From a checkpoint of a small transformer trained on Wikipedia: 1.38M parameters, untied embeddings.
Each number is 128 + 24 x the weight over its row's rms, rounded and kept within 0 to 255. Layers, rows and columns count from 0. The size above them is the row's rms in percent of the matrix's.

# layer 4 MLP up, 192x96, rms 0.0766, rows 81-104, columns 0-95
size [ 91 100 101 103  89 113 103  98  97  94 104  99 111 101  95 102  93  92  91 116  95  99  88  97]
[[128 157  97 159 145 118 127  97 116 129 145 157  79  96  68 147  99 125 134 117 133 139 149 109 126 123 146  96 131 121 138  80  78 164 144 136 111 112 112 161 161 111 123 105 117  80  98 136 166 168 132 136 107 132  99 117 129 120 131 133 121 142 109 164 118 100 174 115 120 120 156 148 117  98 111 117  71 107 153 105 119 113 120 134 111  96 140 115 134 145  70 109 127  94 102 118]
 [165 144 109 130 171 112 163 147 146 158 113 119 139 147 124 151 158 119 110 121 155 124 118 166 158 130 205 122  98 195 101 120 130 113 133 153 123 147 147 161 167 141 122 129 160 124 142 113 104  76 141 154 136 163 139 121 143 124 107 173 126 148 143 120 129 154 144 129  87 123  90 148 134 134  85 149 134 116 102 103 105 103 133 151 144 144 133 116 152 108 107 123 152 114 120  78]
 [109 136 106  94 128 173 140 126 108 140 135 138 173  97 102 151 143 102 156 156 155 145 114 166 157 154 108 128 141 113 120 115 154 136 147 114 166  95 119 121 145 139 129 129 124 116 102 140 113 128 127 134 139 126 134 119 139 135 170 132 126 144 117 109 115 163 132 110 111 124 150 182 127 151 127 200  90  86 115 172  71 118 111 103 108 129 135 146 122 121  78 134  68  79 132 126]
 [158 106 136 124 115 140 136 102 103 144 118 124 149 138 145 149  92 127 116 123 121  75 184 111  64  63 105  98  89 147 120 141 104 122 126  83 110 118 124 105 119 170 117 123 105 121 117 105  95 146 180 124 108 131 102 172 136 144 117 115 134 107 125 128 107 118  93 149 113 135 152 147 180 143 127 148 151 123 109 148 140 149 104 145 104 133 162 139 119 118  98 146 147 132  79 126]
 [121 127 120 140 141 115 157 147 130 102 116 142 155 133 131 105 136 121 119  86 102 133 147  90 150 122 110 125 127 148  84  98  91 180 147 127 121 176 119  92 116 122 122 141 104 160 124 115 121 133 123 156 137 119 171 130 147 130 121  63 145 126 144 172 167 135 157 122 170 139  97 125  83 112 102 127 123 118 125 177  96 142 169 130 125 121 113 197 125 137 136 170 153 124 157 117]
 [143 146 138 117  75  96 120 118 110 133 134 126 114 130  98 152 120 132 139 137  87 108 136 135 117 137 102 150  99 130 147  94 121 142 115 160  98 160 178 126 127 105 134  77 147 107 108 127 157 124 197 147 125 145 155 134 112 136 171 133 154 150 109 118  92 147 106 145 125 152 116 113 141  88 133 161 123 123 144 121 140  91 140 147 186  95 120 121  92  59 150 128 111 120 103 109]
 [129 132 167 157 129 139 148 186  88 166 134 165 108 130 118 151 118 141 124 125 125 157 147 113 120 134 117 114 176 144 151 154  94 160  69 106 116 123 127 135 128 104 137 144 184  96 122 117 173 133  77 108 152 125 112 113 121 138 103 143 148 105 121 142 115 125 156  99 142 106 149 145 144 181 120 133 128 172 162 154 103 104 162 147 138 140 110 135 169 135 123 134 135 165 105 105]
 [144 129 117 184 124 123 105 118 131 125 117 100 174  80 108 117 145 129 101 122 119 164 109 109 123 115 113 110 140 136 156 121 127 160 111 108  89 123 139 123 108 146 153 143  96 193 136 141 136 113 117 136 133 111 181 137 147 151 114 103  75 156 114 149 121 138 114 150 102 172 145  99 177 143 172 157 129 128 141 124 126 147 156 126 131 155  96 101 135 114  85 110 113  70 144 117]
 [176 100  73 119 107 150 113 163 122 110 153 133 130 107 143 135 144 129 131 110 107 118  86 119 133 140 155 186 144 117 158 111 149 143 172 118  80 117 163 119 113 150 148 118  97 100 115 107 151 112 136  89 111 118 177  95 104 112 109 144 107 142 100 105 133 158  65 140 112 102 147 117  94 131 127 126 130 150 137 106 124 142 125 146 122 117 107  53 112 128 138 153 119 123 132 136]
 [127 123 149 132 147 116 127 143 163 162  89 129 107 160  93 126 130 109 113  84 105 139 120 119 168 146 139 133 192 119 131 156 110 108  88 158 105  98  99 134 119  97 136 143 139 151 143  86 136 145 105 143 138 102 142 174 104 114 141 159 101 183 135 163 126 100 133 118 125 142 115 124 111 145 137 113 122 164 111 163 113 148 116  99 156 148 147  96 135 143 168  98 132 145 191 139]
 [126  90 131 118 142 172 123  98 101  81 132 159 150 125 133 144 125  90  74 133 108  96 110  99 133  89 137 151  82 133 148 163 163 138 149 168 100 140 129 133 134 118 129 158 152 151 126 156 100 122 126  85 109 139 117 137 119 132 133 143 102 146 113 129 114 128 135 143 176  91 128 105 122 148 179 126 152 135 160 104 115 185 107 160 118 126 128 143 110 106 153 133 119  72 160 133]
 [137 121 155  79 103 117 139 147 153 114 126 115  80  83 129 113 131 156 137 158 158 124  93  91 138 154 173 127 143 144 126 124 126 108  71  99 131 121 140 136 123  99  99 133 101 143  94 133 150 138  83 155 137 138  88 117 128 112 108 140 126 125 161 121 120  89 135 113 106 120 157 140 133 157 137 148 166  96  99  94 160 134 127 149  83 173 161 145 130 110  77 164 121 128 110 138]
 [149 165  79 119 100 135 133 108 160 114 152 152 104 105 109 146 133 171 121 117 145 120 111 103 161 154 106 138  80 108 121 109 140 133 162 109 109 157 150 178 171 107 150 117 154 131  83 123 139 133 111  85 125 101 127 101  84 134  85 127 156 113 115 124 111 183 125 103 109 115 109 106 131  88  96 139 136 135 124 117  91 117 131 123 133 122 172 134 173 128 112 146 150 119  93 110]
 [106 123 142 108 100 103 156 169 151 152 154 123 131 102 148  90 149 114 109 115 161 104 119 132 146 119 181 120 128 147 134 129 107 138 159 116 138 160 115 141 120 106 153 162 128 124 116 115 117 102 127  90 125 139 169 142 141 117 117 140 144 129 149 114 102 125 102 129 105 126 155  82 124 158 116 119 103 102  77 164 181 115 153 149 119 126  94 173 181 112 135 125 111 118 205 120]
 [160 134  98  73 152 157 134  95 151 145  89 118 131 129 159 149  90 161  77 140 111 149 122  73 136 106 119 103 114 126 116 130  83  81 195 127 108 143 150 111 118 145 139 105 109 157 145 150 139 135 134 124 103  90 127 113 139 105 125  93 146 124 190 130 135 107 100 121 115 131 117 120 139 118 109 124 131 170 126 157 159 120 132 111 120 116 107 123 114 156 103 131 160 138 121  87]
 [140 134  91 142 160 148 117 130 136 133 105 129 144 141 122 113 148 130 120 104 121 124  82 186 145 152 119 106 152 165 118 125  85 131 138 144 120 130 118  93  89 114 149 154 156 122 110  90 149 129  42 122 155 146 142 135 152  85 152 142 135 144 140 144 117 139 162 124 101 153 144 142 149  60 102 141 130 154 140 163 135 133 111 139 147  99 164 129 148 107 122 136 109 142  73 129]
 [135 107 149 104 123 158 131 149 152 165 103 112 135 133 164 132 135 122 138 157 113 112 109 180 105 151 136  68 167 166 137 108 109 154 169 161  88 131 137 112 133 123 149 144 131 110 104 144 157  98 105 134  99 154  96 124  76 126 128 137  88 102 102 139 145 127  91  84 110 150 119 150 146 122 144 135 135 107 131 123 156 153  74 125 173 122 167 140 134 108 109 147 128 151 144  99]
 [144 151 142 111 156 111 136 136 169 109  76 116 133 111  90 124 146 102 112 125 119 172 120 139  88 102 128 143 146 135 119 120 166 117  83 176 121 150 127 112 155 127 107 165  88 146 112 145 122 154 140 112 147 131 139 115 157 162 137 133 101 120 156 122 150 149  89 122 131 105 136 127 111 110 143 135 160  66 128 136 132 158  70  92 166 115 129 154 138 108  87 126 106 154  92  97]
 [118 138 124 189 151 169 124 131  77 158 103 120 123 132 162 116 119 111 114  99  85  93 145 128 138 125 154 113 145 142 121 106 133  93 116  90 111 131 125 168 145 138  99 142  69 148  89  96 110 164 112  98 122  70 139 119 167 156 108  82 122 149 103 149 179 134 152 115 148 134 124 121 158 133 125 106 148 155 133 132 132 133 101 141 122 104 105 126  99 159 129 109 116 144 144 121]
 [100 145 110 158 128 163 126 128 109 153 162  75 104 123 113 121 126 145 161 119 163 156 147 132 120 148 128 168 107  99 101  86 109 112 154  98 106 123 126 136 101 152 108 134  93 110 108 140 189 116 115 158 130  53 135 137 144 107 130 126 153  79  96 124 156 115 126 108 146 129 119 135 116  84 128 117  76 152 126 131 151 159 182 135 118 146 115 114 141 148 111 123 147 131 105 134]
 [104 113 145  88  87 123 120 156 180 104 123  85 154 154 113 147 121 162 125 118 109 153 127 123 146 149 151 169 108 120 152 100 130 111  74 167 143 130 158 119 139 155 121 143 149 131 135 141  87 123 106 137 118 163 155 175 144 128 163 134 113 119 145 123 103 126 109 156 103 149 143 126 121 162 122 114 100  73 122 130 165 129 137 146 148 160 161 168 143 126 173 125 163  90 126 132]
 [147 162 162 136 139 164 144 115 126 136 139 126  80 129 129 113 127 130 130 109 146 120 174 114 138 101 163 138 152 144 140 159  98  95  88  98 104 188 128 147 117 117 156 145 114 120 135 134 153 107 117 114 111  76  90 144 125 109 115 147 130 113 134 121 118 148  90 120 106 159 134 114 143 111 110  74 108 126 134 128 177 177 126 141 161  90 127 111 138 159 156 156 185 149 141 156]
 [141 118 144 119  97 155 125 132 172 116 141 133 114 171 117 114 115 130 141 144 151 127 137  90 130 135  94 125 113  93 136  96 129 129 125 147 156 119 117 111 122 147 100 189 145 154 140 102 105 124 103 160 143 100 102  97 153  95 150 145 101 138  75 136  80 113  81 123 139  89  76 134 118 117 152 116 127 123 137 121  94 144 130  83 111 127 148  99 160 109 103 140 151 149 186 159]
 [136 106 107 136  86  63 109 145 127 104 143 144 108 135 185 135 109 145 148 140 121 109 127 112 115 123 143 129 108  97 126 125  79 138 118 128 128 144 117 156 132 125 119 129  87 163 150 141 144 126 123 149 143 114 151 114 171 156 129 115 179  98 112 198 130 131 181 149 150 118 110 175 156 178  93 137 116 114 136 127 103 127 150 135  84 151 114 135  97 113 130 168 142 124 127 147]]
# layer 4 MLP down (transposed), 192x96, rms 0.0805, rows 81-104, columns 0-95
size [ 90 102 108 100  96  94  95 106 102 101 103 100 103 106  96  98 100  85  96 121  97  91  96 102]
[[111 125 107 135 154 136  98 124 144 152  84 139  93 144 149 112 140 124 117 142 145 161  80  88 135 133 144 153 129 129  93 171 179 115 155  92 110 112 130 111 138  98 121 141 111 114 126 137 121 173 122 140 167 159 138 145 151 123 169 130 124 117  89 102  85 152 108 149 129 123 134 109 152 139 121 120 123 159 119 142 148 155  94 134 170 186 108  92 111 120 169 134 120 178 124  94]
 [132 118 127 143 109 143 173 137 124 176 127  98 198 119 159 155 100 148 114 117 153  80 133 151 108 148 130 108  99 157 110 143 168 124 113  71 140 134 174 138 163 120 153 169 146 124 143 103 156 106 119 107 116 149 138 117 132 114  84 128  93 136 151 139 111 129 119 119 116 169 126 137 116 168  98 119 131 104 122 153 160  94 144 146 137 145 134 122 119  90 140 128 156 100 120 177]
 [ 95  77 136 101 118 116 119 169 115 124  78 138 132 106  92 130 124  87 116 110 150 123 141 118 146 139 169  82 147 153 119 171 153 153  91 149 136 126  93 113  96 114 129 143 107 164 109 125 126 117  93 103 120 139  78 137 152 138 159 179 112 147 102 156 135 122 149 151 107  88 103 124  81 114 127 143  94 123 118  95  84 121 130 148 125  92 126 116 110 116 134 155 134 153 124 109]
 [112 156 105  90 123 142  96 177 104 118 150 166 110 149 141 148 197  99  98 120 106 121  94 113 138  76 131 132 175 130  96 154 133 100 124 108 133 120 140 157 142 135 125 105 128 121 123 127 142 156 158 138 136 150 154 129 167 127 135 156 157 145 120 137 123 100 144 106 104 124 132 101 155 143 143 118 135 136 147 136  70 117 129 117 124 137 183 116  85 146 172 144 131 154 173 154]
 [150 107 141 142 167  99 103 173 136 105 142 105 139 145 111 157 140 144 130 139 124 157 129 149  62 132 134 149 166 145 101 113 151 134 139 126 118 154 164 163 142 136 122 153 105 177 177 138 105 146 129  99 105  98 156  86 106 102 155 122 134 144 123  98 131 118 146 150  93 127 143 123 117 131 101 108 183 116 119 122 146 114 127 166 163 148 114 129  67 115 127 152 130 110  83 121]
 [105 128 129 104 113 151 151 126 147 129 130 132  85  83 115 127 103 152 112 102  97 138 116 136 138  80 137  99 152 142 113 100 136 134 126 102 136  90  92  95  98 131 134 106 136 102 162 111 178  95  90 111 125 102 148 137 157 129 107 153 107 142 124 143 115 143 158 118 136 145 100 129 138 143 159  92 124 184 138 124 138 158 148 154 129 131 110 168 114 195 135 107  84 119 177 148]
 [136 142  99 152 143 172 126 149 132 169  98 125 140 139  92 108 150 132 170 144 117  99 121 166  93 129 139  92 111 152 150 159 115 158 125 120 115 129 164 131 153 122 117 136 161 130 129 185 127 139 124 125 117 135 119 106 128 119 128 151 155 168  95 144 125 117 116 113 127 127 124 134 140  59 107 173 120 118 152 104 104  73  90 129 141 141 167 120 126  84 102 128 106 181 113 164]
 [116 126 146 106 143  79 166 101 123 146 158  98 171 107 110 179 104 129  90 104  94 167  90 125 148 173 104 108 112 136 124 134 134 174 132  83 115 114 181 127 104 134 160 159 135 157 152 104 154 148 136 150 163 150 121 154 160 121 119 119 136 127 139 109 152 156 109 103 138 152 143 120 142  89 148 167 143 105 118 155 111 119 131 138 134 136 127 130 180 119 155 122 114 144 112 112]
 [103 113 129 137  83 126 158 117  75 137 182 114 135 118 115 182 169 109  93 149 129 134 112 122 137 130 143 151  86 163 154 131 105 117  81 157 117 100 161  84 125 135 117 124 182 115 114 149 133 139 162  93 123 142 108 136 134  89 111 113 126 134 124 140 158  97 118 149 127 140 102 125 126 111 138 126  71 106  85 142 132  93 117  99 116 119 108 156 109 115  98  96 131 121 132 155]
 [ 76 145 126 144 123 146 147 115 106 140 137 174 137 115 129 125 151 123 153 138 112  84 127  98 136 137 152  99 145  92 153 115 145 133 129  93 135 156 128  76 156 105 140 167 165  94 120 114 115 125 113 141 145 131 144 179 131 134  96  89  97 166  95 112 106 177 125 108 124 164 114 114  94 138 108 129 110 121 143 120 127  67  79 124 131 136 128 158 120 151 149 120 118 164 104 166]
 [109 150 164 126 109 117 119 119 143  85 112 130 132  96 126 127 118 157 103 116 122 121 116 131 147 121 119 133  72 129  85 168 146 156 144 131 138 111  98 146  90 131  92 156 163 150 171  97 133 147 108 115 145 144 134 119 127 125 129  96 124 157  78 143 149 106 179 139 145  54 113 168 139 164 127 126  86 147 147 131 116 137 142 144  90 149 119 106 149  96 133  85 117 135  96 125]
 [127 102 153 115 132 165  99 129 142 136 104 118 108 105 152 108 153 150 127 124 129 134 154  67 155 156 190 117 159  89 133 144 118 121 110  98 137 122 112 126  88 107 148 113 154 119 130  99  80 131 109 125 164 123 112 128 121  97 129 126 144 109  95  71 132 124 151  95  77 101 131 147 148  95 102 160 118 100 149 127 158  91 139  99 154  99 121 143 148 126 109 155 125 115 137  81]
 [139  90 136 149 127 115 112 125 126 160 167 119 139 101 109 151  97 101 120  75 139 101 155 179 116 118 110 120 101 151 114 142 114 169 130 158 151 129 110  73 105 126 107 114 124 153 100 113 138 140 106  79 125 128 156  83  99 113  92 145 165 116 127 151 117 125  99 141 106 137  75 129 100  88 155 120 129 152 101 127 168  93 158 114 121 123 115 139 124  88 100 105 115 107 140 118]
 [ 87 134 170 122 111 127 150 146  86 121 135 109 122 135 137 151  89 121 106 118  85 144  96 119 126 120 153 143 132 131 110 104 101 172 179 144  56 106 133 113 108 138 141 138 125 109 132 155 114  99 120 141 145 172 121 146 130  98 121 149 104 101 111 131 145 112 121 123  85  77 140 163  81 139 113 163  97 114 119 107  99 142 150 144 126 124 101 124 103 124  77 104 111  91 107 138]
 [122 132 123 125 186 112 147 113 129 165 127 148 124 162 100 133  93 125 130 111 102 175  88 111 153 118  87 105 157 125 164  97 136  73 131  91 171 126 140 148 138  78 115 117 117 147 108 140 123 116 133  98 152 113 155 109 151 108 138  91 162 123 149 181 149 130 137 128 161 159  96 127 135 163 143 148 147 125 135 147 134 143  85 136 123 114 117 169 119 148 151 131 146 120 167  97]
 [148 129 146 135  97 131 124 191 130 106 113 142 137  88 146 109 138 148 128 142 107 111 144 175 117 170 118 100 122 146 110  95 127 116 151 124 120 146 162 137 155  78 144  83 138 166 136 164 135 130 107 151 140 134 102 120 132 142 126 137 141 132 154 127 109 122 116  82  99 145  97 121 108 133 146  69 177 113 112 129 155 127 124  88 155 124 174 151  88 141 125 178 114  86 122 125]
 [135  85 141 152 135  95 150 120 105  79 130 135 124  86 154 153 114 127 129 158 143 129 130 116 117 164 149 145 113 182 147 103 115 141 135 109 125 134 168 129 174  83 137 144 155 112 115 124 158  96 125 150 165 139 129 143 136 131  74 135 116  95 157 116 118 154  91 139 180 137 138 133  90 167  74 167 114 116 148 145 149  86 125 132 143 103 122 130 161 102 141 134 112 111 133 107]
 [152 116 142 123 103 107 146 102  66 141 151  79 140 148 138 153  81 134 154 140  98 131 113  91  99 137 134 132 147 161  94  96 108 105 124 166 115 108 162 125 132 138 115 141  87 160 174 126 147 144 185 117 126 136 125 115 116 166 115 133  78 142 155 151 136 148 135 101 166 153 136 139 161 126 121 105 135 109 111 131 100 142 105 126 163 111 101 120 100 121 126 163  97 156 156 143]
 [ 84 105 121 126 186 161 108 130  86 103 131 147 151 110 104 154  99  87 117 103 105 163 130 111 158 171 161 143 119 144 118 108 139 121 122 143 115 139  98 186 120 131 132 110 126 190 141 114 143 108 155 102 150 133  87 151 128 176 102 143 130 125 109 116 139 112 136 173 113  95 163 128 159 133 120 105 114  91 140 131  84 129 121 122 142 122 129 123 153 102 127 125 169 131 113  96]
 [137 109 123 133 168 120 117 125 129 134 140 140 162 120 110 127  96  87 155 110 134 130 136 119 130 113 130 126 143 141 107  70 148  87 145 145 156 145 111 123 150 110 152 151 133 123 108 115 128 146 138 148 120 149 162 118 111  77 148 116 128 117 170  98 119 113 110 133 167 132  96  65 147 146 195 114 125 111  73 148 167 109 104 126 131 139 180 153 144 144 141 134 114  65 119 122]
 [ 97 155 148 118 130 135 127 151 139 130 142 109  72 138 119 155 125 131  94 118 109 132 129 127  89 183 126 137 150 126 120 114 148 122  93 139 111 113 138 113 155  73 129 125 175 131 121 109 149 168 150 100 152 118 163 112 159 154 133  89 128  97 124 113 122 145  82 171 128 137 155 130 101 127 103 160  80 186 144 125  92  93 113 131 139 130 133 149 163  94 133 124 136 169 161 132]
 [126 122 102 124  74 119  83 134 156 131 156  87 122  87 102 131 132  96 113 136 109  95 132 147 137 148 157 109 124 170  78 139 152 135  80 130 108 104 165 136 103 157 151 112 168 127 125 108 129 151 138 138 113 109 114 118 126 186 120 114 166 106 113 151 112  75 162 117 101 156 124 142 137  95 162 151  87 110 140 103 151 112 129 145 105 110 136 136 133  89 146 120 155 137 144 148]
 [117 101 130 140 107  94 112 122 126 105 140 120 112 107  84 133 128 139 140 147  95 147 151 115 101 108 113 124  95 150 143 131 124 123 152 104  93 167 137 109 130 156 168 130 158  73 117 149  88 110 135 110 151  96 140 111 178  86 157 135 118 119 127 135 180 142  89 130 151 123 125 161 147 109 153 179 137 131 140 125 113 123 107 132 119 159  92 180 131 113 111 164 116 153 178  99]
 [161 102 108 114 130  86  96 127 128  77 155 115 107 115 151 129 106 119 144 174  98 164 141 101 125 153 142 145 145 138 146 104 169 156  98 124 146 126 129 149  73 156 113 122  78 141 114 136 120 151 110 123 105 138 131 127 126 157 148 171 120 129 144 162 126 118 176 125 127 176 119 155 154 139 152 148 116  98 102 128 105 144 112 165  69 132 145 185 133 117 138 135 138 101 146 131]]
# layer 4 MLP gate, 192x96, rms 0.0854, rows 82-105, columns 0-95
size [110 109  94  90 119 108 100  93 102 100  95 106  95  93  87 105  78 102 117  98  90  92  92 104]
[[129 140 145 152 124  80 141  97 113 126 102  64 148 131 134 130 140 148 111 122 163 123 111 144  94 146  99 154 112  95 128 177 150 156 124  91 123 102 151 149 113 144 128 135 140 144 125 139 110 136 170 102 150  74 116 142  95 164 108 175 114 129 143 130 116 119 136 142 102 117 133  86 136 109 142 103 140 120 119 101  97 187 166 142 117 148 126  95  88 165 134 106 112 142 150 162]
 [128 160 174 100 167 123 142 158 141  97 153 142 141 107 116 138  97 111 111 108 152 179 147 139 114 116 102 130 115 107  89 118 116 117 140 122  89 135 105 105 173 124 134 138 116 129 115 137 109 154  98 123 121 162 165 120 141 100 125 151  97 117 103 159 115 103  89  93 119 117 100 145 157 186 118 130  86 141 133 172 116 133 155  98 122  90 112 145 174 118 118  67 134 122 124 129]
 [134 127 147 143 157 117 112 120 115 157 119 154 119 124 111 127 163 162 140 149 120  89  99 117 125  81  78  85 107 149 143  85 169 111  98 118 100  89 149 150 155 129 105 102 119 192 108 174 132 171 113 144 110 154 153 120 134 144 121 158 127 174 109 110 134 147 106 126 119 124 141 122 145 112 122 155 107  91 143 131 162 156 138 130 177 141 132 105 117 167 111 100 144 126 102 124]
 [121 129 142 105 142  86 125 127 127 122 170 148 159 108  91 132 134 125 150 113 110 115 125 100 130 138 121  96 140 117 109 144 118 177 153 102 118 118 143 127 127 160 157 152 125 101 146 163 127  85 141 102 150 190 123 149 133 132 123 150 143  94 112 113 114 126 145 127 116 102 154 148 132 128 166 141  68 147 125  54 123  65 119 116 165 120 122  93 158 119 119 133 172 123 155 145]
 [108 147 131 102 189 169 142 124 114 135 103 116 114 103 128 117 137 139 140 136 126 179 126 124 156 156 131 120 170  87 166 125 128 179 137 146 134  86 118 114 100 189 157 110 174 157 125 134 114 134 149 138 135 143 111 133 134 148 125 158 136 132 106 130  56 139 109 127 121 136 115 137 115 161 113 142 133 148 138  71 106 175 130 111 142 132 150 104 138 130  89  95 122 155 120 116]
 [108 121 173 112 162 123  83 174 158 145 150 146 104 140 120 168 167 100 108 137 138  99 131  93 130 147 114 113 153  68 157  83 153 114 155 119 120 104 108 143 122 120 140 115 106 129 109 113 125 121 116 128  77 140 159 110 115 107 148  89 100 144 139 126  76 123 122 129 131 135 131 152 103 176 151 131 167 157 114 134 140 107 157 125 145  79 138 127 151 184 126 125 127 110 128 139]
 [132 128 117 159 112  89 119 173 103 139  90 156  89 155 124 119 147 149 137 112 134 171 128 123 136 131 127 205 147 162 144 116 139 152 104 136 126 125 106 132 129 155 111 101 106 112  98 151 102 128 104 142 111 100 136 104  95 123 180 130 138 135 135 118 120 150 101 150  88 109  79 111 105 170 116 134 156  94 118 153 115 118 131 109 152 154 109 119 111 110 111 105 130  61 120 162]
 [119 166 111 149  96 150  86 136 106 163 115 116 124 133 106 183 141  97 139 139 136 204 146  98 142  86 127 145 107 122 160  90 155 118 108  71  98 117 129 123 153 132 124  99 142 107 155  98 121 141 107 109 123 149 151 121 154  99 140 156 148 120  96  98 148 140 127  99 128 148 106 132 124 160 141 139 111 154 134 152 151 117 113 166 126 142 109 135 115 190 116 116 121 127 119 170]
 [116 133 155 132 107 166 133 127 142 125 101 113 113 129 149 117 120 138 122 114 134  68 103  88 149  83 138 137  98 107 127 134 143 164 137 119 113 114 116  80 146  95 121 137 119 162 173 104 136 145 125 138 148  94 113 110 137 119 127 111 154  81 122 139 102  99 214 108 132 108  97 102 129 155 145 143 110 113 147  97 118 146 128 109 145 171 148 135 131 138 161  92 141 153 153 178]
 [169 119  95 140 119 131 131 172 138  57 138 104 110 138 146 138 144 161 164 118 115 131 125 107 136 125 109 136 102 119 138 121 121 130 130 116 173 119 147 138 112 131  76 181 156 117  84 128 119 158 108 121 116 140 100 147 135 152  97 139 150 175 112 106  98 133 140 117 120 143 112 160 111 160 114 123 102 145 178 118 148 114  96 154  84 151 118 124 187 100 156 107 154 143 110 118]
 [146 164  86 125  93  76  92 157 175  97 103 130  87 126 127 122 137  67 111 167 157 134 119 140 142 133 122 146 160 150 141 132 159 118 130 146 150 152  86 137 130 137 157 120 147 128 142 116 127 133 147 127 117 104 114 121 140 131 163 134 170 130 148 123 108 138 184 112  77 111  90 137 142  90 145 167 109 104 156 129 164 140 128 148 125 132  97 135  81 137 128 156 144 143 127 154]
 [108 151 127 148 113 166 133 122 104 121 103  97 120 128 111 124 148 110 141 109 139 135 157 112 151 130 125 134  97 134 131 113 133 126  86  79  84 112  95  94 112 147  92 162 161 129  95 122 165 130  91 136 125 130 164 180 172 137 122 108 188 126 121 163 119 149 130 125  98 138 136 132 155 105 160 163 149 149 146 108 139 177 167 126 140 147 144  92 133 106 124 173  93 119 117 153]
 [172 140 130 108 139 114 115  85 116 137  90  81 112 173 140  83 107 104 131 151 131 116 139 162 144 108 103 141 189 152 148 151 107 104 124 114 139 145 122 127 133 138 128 143 136 152 151 175 136 150 125  93 120  96 115 125 184 142 141 150 153 120 123 136 114 118 108 158 127 158 165 130 135 154 178 110  67 163 145 130 137 160 106 151 125 125 126 132 134 189 132 107 128 113 126 125]
 [104 137  75 138  90  94  96 118 109 142 166 153 147 123 140 113 120 129 108 106 134  94 130  85 134 166 113 180 118 173 104 134 119 129 139 111 136 131 117 136 158 148 132 148 132 153 167 113 114 125 128 124 103 177 100  88 140 147 122 134 149 104 130 181 110 113  70 123 133 113  85 136 120  76 124 140 133 145 141 110 115 186 128 116 129  89 139 116 165 111 116 110 120 130 150 153]
 [144 122 136  79 111 120 127 102 138 119 107 101 107 112  83 129 150 133 109 111 135 109  90 119 142 131 103 160 108  87 124 128 124 117 155 184 113  93 157 115 149  94  97 118 116 148 131 129 130 160 123 140 100 111 125 170 116 144 130 120 140 163 136 162 118 117 122 112 133 152 132  75 138 104 174 131 122 161 109 124 112 150 104 161 147 143 186 126  93 121  58 100 106 164 121 124]
 [ 77 136 126 143 101  78  95  98  91 173 134  98 114 122 112 133 158  92 135 144 132 108 125 162 168 125 161 123 156 102 135 178 113 105 162 125 103 116 110 135 128 107 111 114 133 167 130 105 174 100 111  88 112 113 157 136 134 117 130 127 151  77  95 118 180 122 123 106 139 141 131 133 169 130 146  98 155 131 144 141 110 119  88 108 154 140  97 156 124 135 156 129 122 156 144 144]
 [131 115 114  89 137 106 100 139 150 119 136 128 141 133 143 110 145 123 108  84 130 104  78  96 105 118 135 141 171 118 166 153 125 111 105 129 134 158  76 123 124 138  99 159 124 138 118 143 166 135 124 118 113 147 134 101 143 156 110 184  76 160 126 158 161 106 107 139 125 105  89 132 138 124  63 186 128 123  92 138 115 151 124  92 128  96 138 132 115 137 171 146 160 132 113 129]
 [159 135 185 120 119 109 141 169 141 126 128 181  79 133 145 179 159 123 111 111 116 128 112 116 132 136 105 135 146 111 149 130 116 153 138 136 132 102 126 189  96  85 113 108 111 136 156  85 115 138  81 106 137 140 105 129 126 107 128 146 136 126 114 165  95 155 164 131 133 109 150 164  94 121 134 139 160 109 167  87 140 109  90 118 122 120 164  94 141 141 132 137 118 121 104 170]
 [ 95 142 120 122 141 131 153 136  83 118 139 121 126 120 119 118 169  99 129 137 144 107 137 112 107 140 116 160 101 178 136  79 173 129 149 109 109 134 144  88 149 108 134 135 119  83 169 112 147 133 140 176 113 129 121 106 138  91 144 107 154 142  62  97  95 136 132 125 163 154 100 116 150 118 152 166 153 115 125 124 173  90 121 106 109 121 122 168 153 122 110 153 161 127 100 149]
 [142 146 116 158 150 165 140 155 155 135 125 143  90 150 134  78 136 129 107  93 128 156 195  80 142 152 108 111 162 134 142  88 146  84 148 117 148 126  81 148  85 130 114 130 112 144 139 109 168 137 146 135 102 127 154 138  86  80 146 152 133 140 105 122 131  96 134 112 128  87 114 131 127 170 156  80 133 124  87 124 131 106 105 122 153 135 106 150 133 127 150 135 125 131 109 111]
 [130 154 120 140 117 142 159  78 135 126 142 107 102 140 139 131 115 166 150 127 161  97 134 184  97 131 121 151 158 126 102 128 146 119 143  96 164  77 115  88 128 134 109 152 130 130 138 112 130 134 144 118 112 105 166 130 154 159 125 116  96 117 150 119  74 106 102 115  96 123 106 115 133  73 115 117 120 168 122  83 141 101 118  71 134 120 107 134 166 138  82 154 140 166 122 122]
 [149 148 115 135  98 124  82 125  90 162 149 152 143 122 132 111 132 113 128 125 127 153 155  79  71  99 128 117 107 125 131 106 141 153 153 124  96 150 120 129 122 144 120  90 132 112  61 114 163 176 158 116 125 151 137 117 105 130 131 196 183 102 128 106 172 118 123 122 105 140 124 118 153 119 152 135  91  76 115 104 106 130 140 147 156 160 124 117 108 132 129 139  99 115 134 121]
 [ 95 113 127 112 152 100 125 147 138 143 112 144  80 134 139 130 155 126  80 137  64 105 152 147 131  94  89 130 115 113 161 110 100 118 132 136 130 126 110 107 137  94 112 140 136  98  93 126 140 131  89 114 110  88 117 109 168 126  94 125  97 104 115 101 133 116 146 139 126  80 157  87 120  95 134 151 139 111 198 123 102 163 123 168 150 125 141 116 108 159 136 101 128 112 107 157]
 [129 146  83 122 104 116 148 131 108 102 124 152 130 124 150  99 171 111 162 126 123 168 151 122 149 141 151 167 114 119 111 110 125 160  97 142  91  84 111 169 150 124  93 101 148 144 116 164 109 141 126 132 104 106 117 128 123 160  58 135 142 155 123 122 108 117 123 153 129 161 122 129 141 122 144 116 129 119 131 120 134 103 140  99 164 153  91 140 147  67 128 102 152 101 198 125]]